{
  "d_model": 512,
  "n_kv_head": 2,
  "norm_place": "pre",
  "init_std_qkv": 0.0226,
  "optimizer": "cautious_adamw",
  "schedule": "wsd",
  "decay_shape": "linear",
  "dataset": "wikipedia_en"
}
Each number is 128 + 24 x the weight over its row's rms, rounded and kept within 0 to 255. Layers, rows and columns count from 0. Numbers have three digits each. The size before them is the row's rms in percent of the matrix's.

# layer 4 attention key, 256x512, rms 0.0276, rows 78-96, columns 0-255
085:097136148145099128122095129162110123131145146148128171132163161119113161144186123200144145082119102117156134106100101155140165123093148139096163192151140111136122083143142110160103127161129103131135148152125109132137090140155165117097098149138107095131114128106087107076138144065146121096135109176083146128085111090132114132115137118111124104146130099133133147101150150125115114102100145187134128115155142108116117116129158132107133114111160128125117165104123150115130129161103157143107179130131133162159101085152114124167130162139084129144135164140083128115149121108144132119138147093128106165087131085148105138154121143142156100124123136130155101098142114168088148101143132149092117122137149116088079153125071107139107160081121197111126109106172138080145094098115127
115:124109169121143124084149155077154164161124118106129067088140139128117104115082148090146109169110147134140099130119127109141124117160128132104154146104113112162110171124126178144103119118154126170072113146132201161121155147082096119148161087127098114148150134118119147163121124178118141183147156065119156130148123103156107111128148114130135158143125115135119132134119103116165101115131126124098106115129116141133134137121125138188152147132108140119115090170142121104135158121195118072116107141141143120149139155091140130118112130078145101112108100118112178160142096141116134149158091140109147129117132095104153135129115115118078128190139149111108158168078111131144134139070092146144145071144090093164134121133161170121187128132147090178114167125117141119142131157116121
094:185174080104128102182149151155118070101125121092132121116078120109186112111099164121139128198136144108164141104152148149080136117131137119142174092099118111113141169100121129185133137145153185138143124138098164118164168142114128128147118094159116191096143111109151128143139124137140142137118160127132121106169081125125154160111141187183087128137151155115119151135120069123108145125150138107143125113109126176146111157102097124119105143109122122132131104153089140167111139118126120116142127100123100097103118203121110109125143114114130120101110092112104113157104100163163110118131131117123145126134151141131144110143155128161126120145148091121170136144150178105132124127139126087172127111153066153139111083115146134137108123170152130151129156148161134156155114162127127
083:118119158149137132111110108150104110124123118120111188180144111097135108116107104161140135088138131134090114137150150134150112135110113114076127124158123123129109095155117084144151150120133119131147074081076105130154108108142136121109104148145084127102104089160087125084143111102118119099127150124118106145120145146115101176097162162146102101076093155130146131148166148104125149125145147162132142142082167146112099125155113129110084136145122118104096130154107168127136073112126130129112163169105101163111129105084119131107112165175119115125118147121151145161117185104102148128122149126139144081143115140132124122140109122141183119101138137130118104090185089163117166132163112125076124152134135131105118096115131106129149111113076176083177128097124144127087109153137125
092:100097154162116147080086115119134169148129163153103139135142134079064135135161117128109137071075105091123081115074142113147141148132161152119123153177134105171093089127178107129136119116158100080115169130122075129102128136179114127096126137111103129139155133136093109126096153094160081108140158116133141122105128136122107095135118088083092133128118102125138121104159154112129111119103134136125161141142150113110124105126148164093157103122128143091157140093141132150126116170111122085086123113138145149174127082176126118135116153115129147148104139129148168043138168120112126125122114140132128131138144154164097118134069158160139139155123128163125121098140100159144110108121153169085120147119160136098148147119104117120124144126099134119129093116166136134118091067108108
082:188184135147113099185136099139098102114125107075150106109087101142190093162147157090142110211134149114138139165114123118121136111172121107151149111070115108086144112127110138148102132149118098120151113127154151127164143120116090124133118087156142133122111143119171135155136138141089135161122144163144107093150123158126150132137159150164085162148152149159129168194128128130078146153146092123148124140147136098175145129123109133148116161096138087147141098125095117121130108094105144155140098112099106109148110152105160113142147097083174111120110117123106116159144105166148116114089120124118129119108098093111154123140150107100095136116146133095164153163133148120116120128152132125155123140143090116114147087163138122101127146144126101178131122140130142108119142139157092
111:162171104128149101150132148138119096109097106122145145140111137089182129126116164139127084137147123116157151106115136107110155154139113097117135113137173152102143154110139125135114101164149121111140124123104136129161149147122107144178084142131074149122137157101125148130146124115090152134136143167086106093179094142101141153144147152201108106129113159126110136124140112082112108118173126148148125107123185165147083153114113176102108169122105128136152144144106140171074102126162169106135129158069130130136116159142117128132143157137148110143138146131094164190131160151165102104139148095114122080118135136112130133148113095170148118135147124131156139094127155121111156123152116068100109135152089135095088100080106080129110133102117121099146180126130127158125126144158161
088:133138185118172159088132131083169159147074108145114086088113123147151122127159152117118150140098177112167135118127105091118106136151117118159122127072126145136109152122095114088116117123134120105132111148153138108107148194093113143127137107135172134136150126161150127175152140186094137172123092091124133119142100157151162132161122088114126166132102112154130115126110149090128117154154132108134092098086119099155167135140147154116114145122099116128131116119164137121145112097118138133129092134112129132132104166131109135128125100103159133132139153148124093127105105118124122100091128138131139154110091110123135145113132142083122125132140136129124137148067127089125147145094130146163168118096115164109126145163140162109138112153126127140143154113073095122133119157122145
079:092089166177150140070082106122152166111146132175104120135158133152097146114114155149108137096160136149108104133164118128144135124102132128102113178180128103159147134109107118105143125131092115118101143161106119137113117131120170107122089161163121135120120122142069101094125108104101111133147128121114126171056146139119098130110117113107128102115111138145111096135133190128121130094088148102107172142113108109119117149158151144137121111165130181146144114109134112090113132141117117132142137134125131141127121117144089164143114125175118092127132146184140126110147146095075136160150143148158110120120140141134123163162147181134130122119140110167104057108093099145154154112139114134158134154116179146134116133085101107132125117124097149106118133105117127131139145118121150
107:087115147136108186138097137120150173141128170135133119105117137123092113127136113109158162122131094074098078162088123160175117108133132150156127163118108119159143107182114113114143124147134089121120153154115105098117105128156101131085137141149126103110126088139116114120110133139150134132073121125127086138071171147153151096095103119077106150089117109151147142129107168159121158165094130112114122123122146112156183105126124131150107111067135124129152133125202104110143077109131123131164110128142129139123100115144132156143146112147116150121134112142142103094130124110099147162095114134160147141174150133150136126125134120115138127109170108130099137157106104137135103128129128174131165147133157173093138162185108122103138132166117113106102085108160110157110126135082094
110:122155142107117099111152115167092115108165123172129132129133116125127120163131164169086097149133165124157148130108135091143066116141090119137126155117159106077141102095160131162094126087130132133102117096145154117131194156150116123120124094134146119154145135137125095128125121125144171149180151092158119118187108090139152159118092133169119111143100121099145121152121115140123135146162107114121130085143088142149149130124135150123152171128147130128115119147088085163144126119094151124140136122108136113146107128113118138130139111112164131103142092113139142136091124163141138107115087161132126101114122100122143117144134115120128160105170127142181114127131149135116139126101122113137168111114072131150171138099140145164093127151139121189125091136119138105161105101093159
092:102131135144101109128122152145106123124176120138166168152200152159125106143155081159105110085123130127134148126121139126104131136133158117113096136134149108109117130143180115126113159102109094086154124180117118115105135086157137130125104137161090091138095148153127100138113114078144151106184076120127145123086098157143132136112137134135124132130107089129104126084138149151122116126134173130144150124139137088157130156150140136107140110129162122109138141099136111099150117174101125123113139127133103177128129068187109157125145129147102150104141130131160147110102154120162141116141119154129069175170104094098131079139071177124146107125086145148107151101148143148153134107178087161127116108121149155104125128099147111136136152115121128145106086113140100132092112085121114
111:120089150116132109136164150092153123128132107072158162193093159133159088126087123101117136132111094129173129136146104105117148139122150139123151105163116137145084124130107144165126130117127138204166086098131130141151126134107116092152143130123146125155117128125178157122135109139149135127128157136122132116156107090130095141140135150114118148072126162160095127079148091096143145109119151147140143141149173162118107150121098149182146132166076127120133149131134145104118189139148139104129104121117113142120153171097159142099096145113112125128126137098097153162138132103150116150134120112069126146125133152123113117131120103136133102144124126101131112110166128155114134158128137135128122095141108134116100087122147148128157089120153139133163144107126162104132076132142114
102:121151175132131124100100155164130116122138108124116092130156145131081141121085150165126150166139161221118132146136151118124131138148154145167115135105123083099154148066137117096089121109141125171044114104128160179097109115090130137148109108116114124149131145146127101116129136140139126133152132147104162160156136143127122137091099139155178094180129134110144179141158126110130113122144137140130113168149078170131152101129112086149135141135120142118127121116090089112154136102157106130105116138141174119132174124126136150120131119125136106095104065122096144136141120118156101142171102142118118128153160151148111101137161109121082101139153123139155145152113122154132117160152137119085136072137078071136103151108131132134129150111097097149082163140103112109156198154141162
103:153147093098122137172105129142154085125110131164084108121121121123160152146142131118111090121134153113106136129095100104128101125140127115113077074145151138114165151149134129122152129153111163065141148090128110151137149125136117137100162156087134090089126128108082155128140140132134132135122105100127146114119096126111137099086121095145118120158161095134134108141120167126123106128117160125075137150104162095088118139153175116103105118117158155161080101140137146101113088106127151162120149132126119164163081077107139159139107090163098139155136099201134112076110133131075138117125124119161159104148119139154110123092143147130152148083159101139093138125115155129114142118160116123117146145139154126168100134149106077132138152113123110091105152154090093142106121167139152
109:138140187130109142135075124119168158115105138114119137150134132091120130125153116135138140145134153095134068115136159090090134135157143097119084135160105126104137141113174087140129132185113131096138150119107147157083129168103131138127122139107132151117128115096104136162129079088136122149170087106139122123146120180156159147066135099118103137126115121118106191147128149130145132136174173091131124124111123150104127161116118135136126096146094106119104132092140126088132151104095142106148115125102130147120111101158103134160132101125122125177109167157146131154145110105140120150120162126108085119135148107122105154176131115147160120133128118137135117158118083118122131157133108118100108124115119151099170150170133097107122108078086093126151161113129144117129078144142086
115:133146142128121114147159120151110109125117127168097104148157132174119111169162125162090111115146199184137125118124107120153109124149136153122071107160198087102101099124159125117128155101109094117145149160121136126127096125108142129103142149083129134166140122110117095099083122143152134109186103101131141165119081127100152132100111072145132075135111095125148101109127155170146106096147130128144132104141116112075125154090133157141140079137120140102110113126121093130169135146099120149076143119153146141158074145161123136123107084158102144127135147122103122090096138088097138061147129137146118152149126165114094116138115113097156133101127133097136134076150147146165109107128119124079145142114175128124178159148129128122095154100116109130101118144145095105162138086123144
105:124148111127133151112087173087114153162117134084101131119164132097147123116136110131129132150149083117114138105113128181156122126120148110110148150123093151117148163189127117107159127167106100109171147185078108112126128137116121128150099145127089114114113147064126168135150132142128177122122143187111105121113162141095123116140153130100115118107129121132114114137141163133113177131115148143147137115086160102098121155155121104144124121107107123154166143150137148099087148144143144130104147122103082134118088147170160154126108104151139136126106159182087138111116093091128147162122120114151120141162070138149142118135193137125127093112087147133121125121112129105128113140095124103146156161134114148098119140157111120120134120124105118106109152169116093116140073137123132
110:106137146133132141133099150095138171150107125125133128117112135161128118110127139128142132135164095164139113133109144135129124156137163123149153109124130119085135164156132108094157140161110133095110135161113130163164137149107127133129109143109118106118146130120129157128111125149098138097160120142104125119132124131133166136152129132117108112139146149134122141125156198145128111143126150187160111152112144110086094149192153166132086131125123176171142138113140123095098132129123103149125129134086162144118100150134124108127102088163138094178095111119139109160140116101149127148153130132154133104161109108110096153140130143185134115127094159157120135094099148145142147135137103098104098117122135110114122130162168107106098139091093120069097155159130143122071138162155127
# layer 4 attention query, 512x512, rms 0.0292, rows 79-96,207-224, columns 0-255
090:136111108091122130174106164151106081134132145129120151161108113141141148092130153104126130138166127108107148168101126126133094147124122128105147159132116120076141102096117099138105155166108166134155128129133117141144076102164126095148090133140184102122169111159097115148117134148144109137135123150073128094117188110112148142121162154147132141116146126112145147117120128134141127153141096152139156143102153134129112105165124120113091184120163133098144152154062144092137175118115144154109139125126115116097161104156165139106147111171115177150106125170122114116107105106132168129082147128093126124140118108080111103155154118114146113087083123091125149119159141097144113122156124112158135144137111162172165136089108097153109130118157151140141095140144150136097163183153125
132:141074060053119149185130161138122110146128122104162114118122150188141144117131135113126154136130092130113093169152147094150126110157148104107131125116121137131134085119095121126097110169100152107087110099155112145150155151150115104131156123099151114114112158145101163130127106169134144150109129136090145117126130125153129120142123134143142127115177128143149134134113117164135154147080076117141193149117126136106135083118132131145127151121148075108130123127083139073124162110139116143104127142127119080129182154167125157134124088153104161130107144133082150118118122109123140157129113143127149161174134114142144133182164097129114155113111147117110115132134127122102092137117128143130134116130109121149130124082134152113140122158087088137129165150153124140134148189120115
105:167171169171120146046122128100131155110140138135103132098139113089092097173113116156130162130098129091149123113089164147102145118095096145131149109163116130158100156164116129118164140119140105142144156125104150099121115154110116163160124109128104148133106117096120113136146124087096085134136134128166135154147139164117112137131087146122102127135116141118113116152145118084109127072090123090112088148149088146141136153123132118116137088156100191123109117139162120163122102120123169104106109127108182171165113123124133079129135172140132053110133073103150118133187153136159057120129125130172084084116111121136118139093101158157115118121172118136132111159151120174127158135112122116125101119098127115098096096180112119123122144099112146102103127103129058149140120095148159
131:156202203155100106071104111112128128114109115131088164149115120093127139118114093133125116132162102116163139100096161176134110108133093121145147141097125131098167135151152101120138120132112142096143141109128158093138105081082139150123112119154136132172117077096114095172137128101135118148129134131158133130104123142143158157166120126134149128150099143121138151126131128111124163087144152178127080093165106112139155182116132067091108123118126162143153132128109154166136100140082146121178129107101135149130081135123110135135132164089142120139166102121129122130113127154163139120116137120120074095119115109091143147103121097110153109180174101110179128105135128141145140103129094105113094131125116134116110149169119090134114116098181138130135102127138113103117103097176119
106:107095114088107147200140146143105102134120164153169107166116137181127141109119163122115132133157116142116107140139114143117117133140154124137136139128123120092109117091119140139121125140108164096065138151149116133116152136141112132121099131112157103113122130150121145121096132123139172124129103164093130118107098125137137123106152135124068153106167133130148167114155136153174103151167084120148157130127161133133105082121112125140107143090135103143144145122133119091122148117175060154146136125156109070116137136152114144127151099138105167097094149150123127112128078110137132131127147123097157161134163135117151107154160114092126155124074066131121158140111112117139077165154135134145162101148108130155141148053127156127133128151145098112108153109101145136106138152131103
107:138143111139154120048173149105114162134124096100110136104151145132095116176107138146122148135092147129157127141134151112138126120131121130115119117121108120153093134147115151149072133082137084143132122099097128171135135123113119127169157107114119159104109119114128117155152088157127080167130157116143121146166123148139120125136123136127160140138118178117135109152142118101140131114079150100108125175165097132126116145110120124120176138131111159124134108115140124118153137132109149104113092174170162151111174131122128090114136153153121106114114096086148160130160137104130155154148138123138099133150085134191143113141147126167107179136138124134121102095155123184126166134117116117130093121099127075113075082150172161116138137115086119098102125119139096145170128116148151
114:113055060100148166203155119135122095148085149148165107145104129159127131101116172122136135119149183167114131132177120117164141146115162156143122138129142150087110111084112118150116114160144143150127129123112107144165127120128150133109136141105133131101129134171106158119114151144176129097112124135122157135115123140142126084103169116115113145138160124135122124101146136160131074166156120126120126126103151173150088118127115139139157147134132108165156180090140081101123144113142102126126131092154098075116163121172141115132125083163113208148099124132119152132095111119087143166158136100095148138122155152167125120106129140130145139129082133140136168138115129145116094119162146143143137136157132119156143154069128155132113145129127096108134130119102163114123124135112121
114:136161204164129128093125106131140125143128144103126144129129109074099129168137073160169148116086118158156137100107130153124162133097120155168104116133135124095100157161149089143123127091137149155123143123090132110126130102140143104118110142166080131158148104095121118114145117098120086116109135125158126129108104148148123128070117111097088130127132123099132131108119107076119114105125197126121144121117133131160117139096136091132168111113126142120145152148164093156142154156123151114113127155129136167140106107124138109140130167127128100142141114156134115123150128100138156105144113102106113099102139104091104106099114156159135074145163114137132120150109118169105147164123128106128100141154158123107109146194110100130118148115155167123131114126123106109107125112122093
124:141152145133064112208085096105136093142105157161144121166123112138119113105137127141112124118146118166099095087126173117144121142105146131152080133115145114100144110118119097119151129175123160084149134133131114103130145117133159106080089133115116108149134095131097181125132125125176169114137129179090124119082114118163166129126163082112112129150146114131147147120121161150096132134115145159132144095102139162129187101129151117126115113125159079168168162083138106134131137122129088108161157115099104094140093118155129154170115124147081123112170153135109114128121097145104130128156142099116129154116151128109125130107140087107174084138106107110172134118092115123113109140107141135120137148154132145141153144132090119149128146135185144089147162096100170089115139123134123
111:148159187093102119067119110121137156094093085097100172103125088128146109095106112142129156158147106116132117141125131118160079116125102083104169135109151148135164150134139136119128132125116084122151118102151161124126088131121109138157147111117138147110144122114142127143142148163096126140090136112129112139126119150145153174178107151142137100089109146153143098172136130127090158100086133175097123116140090114178161172133146104114125128126101178106148119154112163101109143122127155135136099149093130121149136161124161121079099168131153079148105146109137134146125143126132127119095116122143097082170131108090135129136133106123135127119174167097142091148168112175135118140119125125076097160120111090106119107141131111128108096083095129148125141140146094131155121111144107
111:139170114129113099083141124147158146101149094109087121094140094083188136127109096116127098130159103101170132131112132120109125122124121109108144106160128118142155118121157136138135114097155133167124106094129135097102108132149123133130143115142171165150112091102127075137165138094114118151143149074153095111150065101119115159147091136154162104125099129121128136127112115130099199118100185142123157125171126091113131190168154081107117132126108139111136104139068193194098116113100148141154122113101117156135122153096152160096092159098160097139137151111109114162157157154166122101113092140126088122099113111093120142138127109103140144175193136106166138143153157106164133106092120109105111163132118123132096113137124108137107102085127141168155122146139153111130129105124117
108:130107093123175131094150179162114154138167114110134122105147160136108134140117130108161071114127153136153172143122128128062164110085137146112169107138106102138088131124164127142136140107112121167190116130127145127135056168136105160164159117124154133125115157126131135132135127099104133127138146073136134151150156084097093126122131131145208141128114130127089130130114106104134123163134113105133111134187141110083125132162108135140135148187116144130133128156101177157096122132103161142088136097132135171111155101113126107130167134102139137152132124146131148131148145130166106132152124168118113081124084103130122126117088154147094131141102129117092136103150162099155105033149101110145099133124129142158135106105147113130113151109115129151123080129161136165140144131129166
125:144154100131158109075123129129131129129138120171145157123166136134093120178143116129124103141067109136144129131133111138084138127136095150108151154148121112129143179168144135168136149128148154135109129162114143124100132126150141130169125119187068129129170161094130089093081100127104161120126104107130116127155163100117115125093130154142103146142108116119107115101131126111153144123156134145149151107091108165142101163107116140119116146096125145133119106188169137175176148141139112136102091136131144164125123159108111062118105129133158070120174143133118076134163152111167089106122157115125144123101125124105123125166123153118108151113128115166130122093104133158139163135097101098127156108143132163119132113151137136161160100115144141136118133129118086141149113115129115
109:093114120161136128156107145097151103111101162152151143129124146132139118104155113166119142141147134132120101130153127136114101156119125138110108099165133142117186100139124125131180126182113150078100131118162124176107110133103145117143110148112095108103174126154152135133077111159109148095134101141105128136129163146117154109134122155123091115132129108114130108138163149130184079131139146142108114122114121154128105126105124149126089124103111144085128194125132137127133121123111144154182106129111110121115122146083130146122128087146128162126157115139125112097102094115129127165113172108101117122127144129095138153126152116149129121112052116140110134140112090147116103128190138127147131115124135075131163132050134147117172069130101105131138125103102116112150143141135095
118:116112129112173147138167147135111147155109130153086126121131136124104111107108108111162094123151169169145191131140094092113146154133143120145111109135118140124127115132110121130097106107147145148098145130103138187098161129098154132109146140100117144102153117150096179114128122143154134133095104161148106120141102121093124150119161128149157119125078166116109148152170106130149111161161104117131107151179119139106110137162112115108114150081114121135098123112111134127136151142139137119130101112130115120124142107123154071144165103090140184159110105115162149122141092121135172127161114157112103098113115131118156141092132111147145138146107127157139114102110139164150090116199145114107108153133123127124161132065151113130083147137141063121192111148123144120151141105115173
110:125108126140190133142148156166119110138128132125102132161125104147107119112122135141121124124167137186125154135152105115172137144137109145096132157145166141125175136126148110107095170149083157132128094128144126162113117156086119136135141130114123127129199140133105084113083172127146152127143080120142188158148131104131152135129126146122123121150138105153152122143144165165162129136175106171155109101117131152131091163146119123126133152135123118118110123153096101083125133134147101134139139127114101077119135168139109099119114086132116159149104172108118107113127171100106094099119159122135141120164161103084109143149147145142136148141117185155157160115084091119177093149191130136115136129135115132120146150080154093084125142079087111163103150102178140118166136133103116
105:111124188154118134135100096097145156115115150136131111130149165158125145128148107178138120149144120137109095125113170160144113126124142143113111123161118149094147098145105135133155148140102120136113152165146128126158140139132163135117119147114151121164090110107153096102152094090118180125179117143105111159138134121090153107154126083083128119188115129119149134120130150169133106129109118136116090136097139127105154138120156146161094089123140132166125173102185156072168163109105142098163105124151110130145082114147109121144097109118110076117149146096123109048102119131127158149153146153155117143101125103120122126110105134141131107144080118099095103116123084122118100134153101137162178124100151102154127122173131092120114128133144127099101144100150129130164130112094109
119:138101100142138155136137164087141127160135169154123106144108144162157124163121114131157167122085166100123134118149122145125086164123138141141152125141138150113112129146156128107093102109139131125102105124126109109116138121126134152134164118131151113122075124138107058142136120103151104124136171165137088131151122144141130097101118100137115172166119153132090147094148139129185123158123112103108126183126188122090031143123144077140089139081138128167116142119131163083145068131128152138134129122154087098116135082112142147160125109087126146147197122165132115134126116120170144124142140132114129139101113128130149121079115140134114157167123140145114180138151140150127184135121112143135153124137131142123084149141129121149130130147139118102108129128093178120141130164124126
087:136116136144138074123112143134098134128125113096156099114170118183109088147173127097154140129138143112128143158134145109115145135165128141125110090136126108076101125081143097082108147132114150111141121145140120150161112113183088125149188121165122133119119128128126148132115115118130156154114119131089120127146126131107115121133113120154138138169140145130092150134129119135149107169100104081166132169129132155123098148078140112160104165138119077103120118121114152130130134109102115151128107087164077139129156126135104062100135138199135150127119133111119143157136115081155147158139098140119149109187110142147128125137170120131127138075106131096106119136197145111158108113133127110158116133128126121142095137157160158149115112124057126136144119121111088128118141186123130
110:116104106098164162092164126133121166118082061108172125093123138105170099121118126104112125155138119151119086136106167109156153098136138118088143110114154119133081119120091151117061133110109115114102101116153103139118138144152126123147135114148121134166097200123118152134159112143139137160132104124136109107131120142157120101146186156145139129111137132130119123139114117129123121132122084099134155131151099142143167117113130130206148121169099120125085065134145150084091184116118118093118092125125168153118179141150115129140112135115147145103111153155128150147135145148114143126137105134156153147126113117122159118173153097122098118138101162102089064099117132174110167132113127129118154119092135107120131091122159159146129131140072132153139176095141161169119123145115142
087:113180175129120176108112123113128109112151154163104113126141130086144115134098173152093137127095143146133166145100151141123107101113107106167094104121132116169139087124094145162162110111156110095107162123115152110111122122092131131150061153069128151177150134139159145145126164081092103151116124135146123141134130137164139128136136123100098126135150131153153146114124130113133124111120149147125113140166131096163136091137109138090146128113131184120150135136148075136109125087159156096114101145153164130112149130135169112154151148080134136124147094112164099136153123138121120132155111131158127122096079142134126154100118132143126121151132098126146136149124126139103165191115156112110103118105112103108161116122120121188110143146127128121116135130111107155155143088115119
107:121172157105116131154112118106130105122151150139141135133141104109159165123095131141101131116161106117101177088152148178097117141110106126144167134107133094101149135169125106124147142132102146181146135099148160107133174105133174115137103119090157086101140096075131120141101154130087125124131133145151124105089135120126139123108146147123089136111115130131104170132147138143125179122140112144116089096134104118137160175118146067159092150116126117120146149121108116128161119131129162144158133121078135094132057127112116178140103116112100121150156115086095115129094132156127117136081160125109091142139146148140117143111108103132146089124152148104166138124099125114151156144135116149125123095144131163140159147132112072106149122133190171107168117142113141104137115162190127
091:154100132131141122111150135107113161128116105136174115132106137172127110109140098117148109143145157138168097118163095116133106099151139096144123125123131127103100081138105166104134137134145170108082114118158151146129143149085117145124171123135181149137143170162117155116140070128147144139111085106124139132177081137131125143089100123137135105097074143120141134110110110089174105142117122117100111158131119159095126150123133132109170139146110121091080137110113111112087115150137105123130127118130133135127128135150120087110184153121103113110125134122159137106176121113134155154149101103134140089113160122140138112160138103171110138172128136131095106133128109161098135087098124138132078150119129113111155091111166156139136171141110064168071145129139086135129169142115155
099:117122146131102130120153125114111147101101077152126136110093132126155118124140132136131127152122169167134117128119119099110137114155159129109091120124069116155113072103140150132117148123110107099089118126113126141119166134131151146112100119088129135181094139167150133153113139126147117157133124137169080138141161112158148162144159122134135110098123142137145100134111084119124126174126138130113133155132123112154122127102116123089127111116129177105100116122142119140157173097109090108133126099165183154126128134122138131134132111128109162086103097121180090108152103128129153122119135155120111154073085135164110124158089111165133145178143110135145151111114146199122142077133150123090153160095128110142139107112158162139164121094124148122127152128142146117165139100106118
088:127060097133130125152119117126121111087138125134144134103093084138059136093110080092162111140172171120109047147161103118165072128117149144111113130157168172086126134098133102125151135132185153146102127113065117147141115132129122129119187111120105120136131087174140135137147108187147128122131124141139112169134154132117135138066091118088160135123108122104142123130110120134114098150097116147120117178114107158130131134098120138139140146137129146134101153123130133149111120136111124109137136084135094109115145124138115095119136111175109120147125112100137151130102133100149119157155138098101111087148144102138133122142150098108128162109162121134140133129192130131095098088139158154179139157166130121150124113154134145122160147115089068111161082149156113145126122113092121
089:146153180083096132130096135119147111135134172165106157128151122134141159121129134128134125092078078136125127115072129152155168135120128153165110114108108151115123181179136076163089144151146100109141127125123096128112086087154137114138139164141147115142143076093126157090112146139150148122119135137148147100060124139120124120131126153123109135139166124114121112095147127161127124088124147149095112057096131080113120145084097078147069105072140133179148212121104119179139153143102117105144138131109141106125087105121122150139109128110138143163143111105133120130115123125154107144139134122119123112140132132084083132090104101119153143125141120127146157154086115124111119122144135110124099183133127149136113180150106086153122134155165089119149139102136104108115122144146122
086:140139116128163118145112107124140110139119146148125094080113113173088164124148131101124108122111130155087100092164153114109102131107144133147135155130150119106141142153103101052133126108125138135141127100134168160152137106121136093149113120114091102115168089140138132135140111169127161107163169147108147118095094144125137113110117154061131119130080112120090131128072147122095161121119117132150099126085098151115123188152174089123130136124128107128138175086093102166105128166141129112167149116062109085150087131143134115152157085112124077147126152126093110138101137146115130130133134144104124111143137096123131125090106119134146129115134117150148104104140101093133153130130157102135140139159135161163146095122143129089109128144170137114141124147144098117136118164136132
085:118130161135122132108172127088160158136108136086137097118161126107204095086132106103133158135115070138136134178120085082147113150132109084108110121127151127187142161144122100144166129092113105121145119126131098125102149148176120112110148095124141144116089166140125126133140131106095127145132113158097108085121081124127159104129177160097119081139140132127148141151132092117148153117098078115145138125092125157100157134139130106167108085178121129096144119132121160122117174146095139160103114160159134136134140136110097135114107166149155093152109151168068122138146125090125150102135083096140131153118142168135164116144139127114115089107131143087123135152107094176093157179124105132090099109143128105098103077123130076119163136077062143154087163118123166116128124142156130
104:133131102135125140153139160137168112133128171150106112143149089141164166154115138119106100108145122141126179104145124121115112116120096124161160127119175090126167138146145127130139085128124146198167112114124126125134125122140168104112131115068187112084115099122121099132151130079136087114109122142096117105133097116127114109138112096087126123119126108129126135171159138134109134129121121111110125143138135101103154118117122084151141117116094118124134143123090122151130147140105131137109153157082123053134101126086175149113134118076122093152129112133095120110128130133129127065095136115142147139127132150106086132127146130099127123130145153089143133147130129100119124148126084136093129124135130164142172141167119093124099171142145149137090138127129194104145135129152153
088:130148124127127115136087132107095122147110113113155151129155142110063132149160156160127115149165192112135118114108198158113094095127132154087127125107118133095123080122139156131154097135112139141136164114117153103159113112117082144145129114124134126116090119140131123156149107072134102135133142120149117156168148102120103160088107097143144144147115155145158150152160137095104112174139116124135136152159131082189097136162144093103144167108140160114118077156140125102127124092169083113094118111152128149130146118105128114129151126132132145123142116092149117117112146145128157125105110162150088103130077091134140138112149146122133126120131143155154138101182164113156111102150143104118164105125118107125160140115139152151139077110112185125152086117129097137169157086139103
088:137123119124126092076123140063101165148115115115121117140164141140108099166179066153144144114091115137132148160126102124164173135109142119113095107142155133142109130202128126160096138154143152143121119151180137115104104106170160163151117132192090132111125134096114173142076126110120167139118132148141145115126163170105111127181163151130128141138156165120164101119126151117145148108141120123102141140107133109126100150122161113099080131146128114128144107181132171102144130110137110138153143149140142150100140102114138083107114144134149116121136170114181114141158114129188103114175118106150154135141129073121127129145171137161101151123116151122090100073119120159113119129124086081105129176116146106148122121132130134111164070121113208138150174103093100133126146134083108
090:064105138108133136147151136145137106122132104118128133105075144144123114095141090134153133143172143094145139146139105119139095131115137090155114137148107152112169067111134092147131149185112113104129124147140128122129133163128124139114114149149085144142118118127144143122098139129173182131144084113108149155124163088101147127116103147118161097060129099130154121108101120145177115128135115134171135154149123151097109091164106155101069096114109104138133140124142132141145111142075146156109130116083113144114116157154179117120147131168143115135134149138120094136140099081129156121164142148117116092133159111124158163147165175124138101115129120113123137136127110109074132101123152143156084121080143130111109121109130154100159095073073102148134105121125123138147104157126115
098:143123110079131115129139124133113149134165095141102128125135132146106093157112151130121127099115141144116161131138097126111109147119144126090141131140150142120122110102101103109083127104134081141165101124120142152126147157135147148124147114101141126130115109104147175090124095116092114107148156167131092137148118138112099134120094109129104136153147093086108109172130104106118118151122140123114190132190119099135120118160175115159109099115145114183085091110163135122122099141141159106134080107090092124131172137134131056156136135088146113137118079157169160089133111100144151111162109182124110111096155133174152136115089114125142121111127136155165139110105158126148121137097145145129125118127125129120136151083157109132072149110103127113126118123125128125158138105144139
111:122112111092130105130117135153167125146122166116091120147150123140111133130146103133142117109140096108149148137183106114204082171143139141131123156129178134119172110121140082173150120161108155169173135166110121138096128143125142148124173116109170096112132092131069115123107135104145175135118093124082107167146159104129137102076108084112122133109158080136147132133146161176133137136112111136128169103106120128130129117185135124137073070131157118180099104140126151085125118143134140185152173159112085104119107143127127172107087105148123139126131144124124108109123089104127141138124156141103137120131191122095156146109154153113134133073157172144146130116128122097103098161140116157155147135143128114138101136120126091084136123174103163134151102146114164092146110151114098
115:108138168159160138125133084142122096145135081134105106088123147138079136119168127115136124137119169126129079120124132138091104111164113158129100107131131143123147082087147147097119147131167119143086142167107171111159119161126116160169092151110127119185148087173139105130142095111116133134131104131138108170138080099096131143114071124124137127119081121138153092091090102133128108130142181128089097154133138134132112163117148146076142123108122167102095147127140112160148133095134140094181104076139149132120101116124119138115164095111097129116116087070184145126165150130121112125162161154131109113077139108114117135125088138157121174158152083160142102127128137124162157115160171128121112126133143128160126097141166134141122144123162106116140095106164120142147149125102089
101:122143116158117136106122137103130148114112126146138107131145131117083139150143096144111145140125171147154132099103113112134127112140155139116111138143122107140131092100139163148106104107122127162105137124105136127151140105151143108137159107114184123152107102130111111167130071099147100115122115153163147190163124138107141116114081080101128105093074129141135132107127119134144110130145145069106082152145119102138156148086109072126152126123133143111065112095143138098133165126111155083079108109137153129146123127152135131136123117138096126141131099146165117130109154137133158118109154119127081176126142117136143117161099132155121125152164092122132117138169131163104114125129112169115136163091136159133141128129118143185119114106146139094116139141125128110174130117109122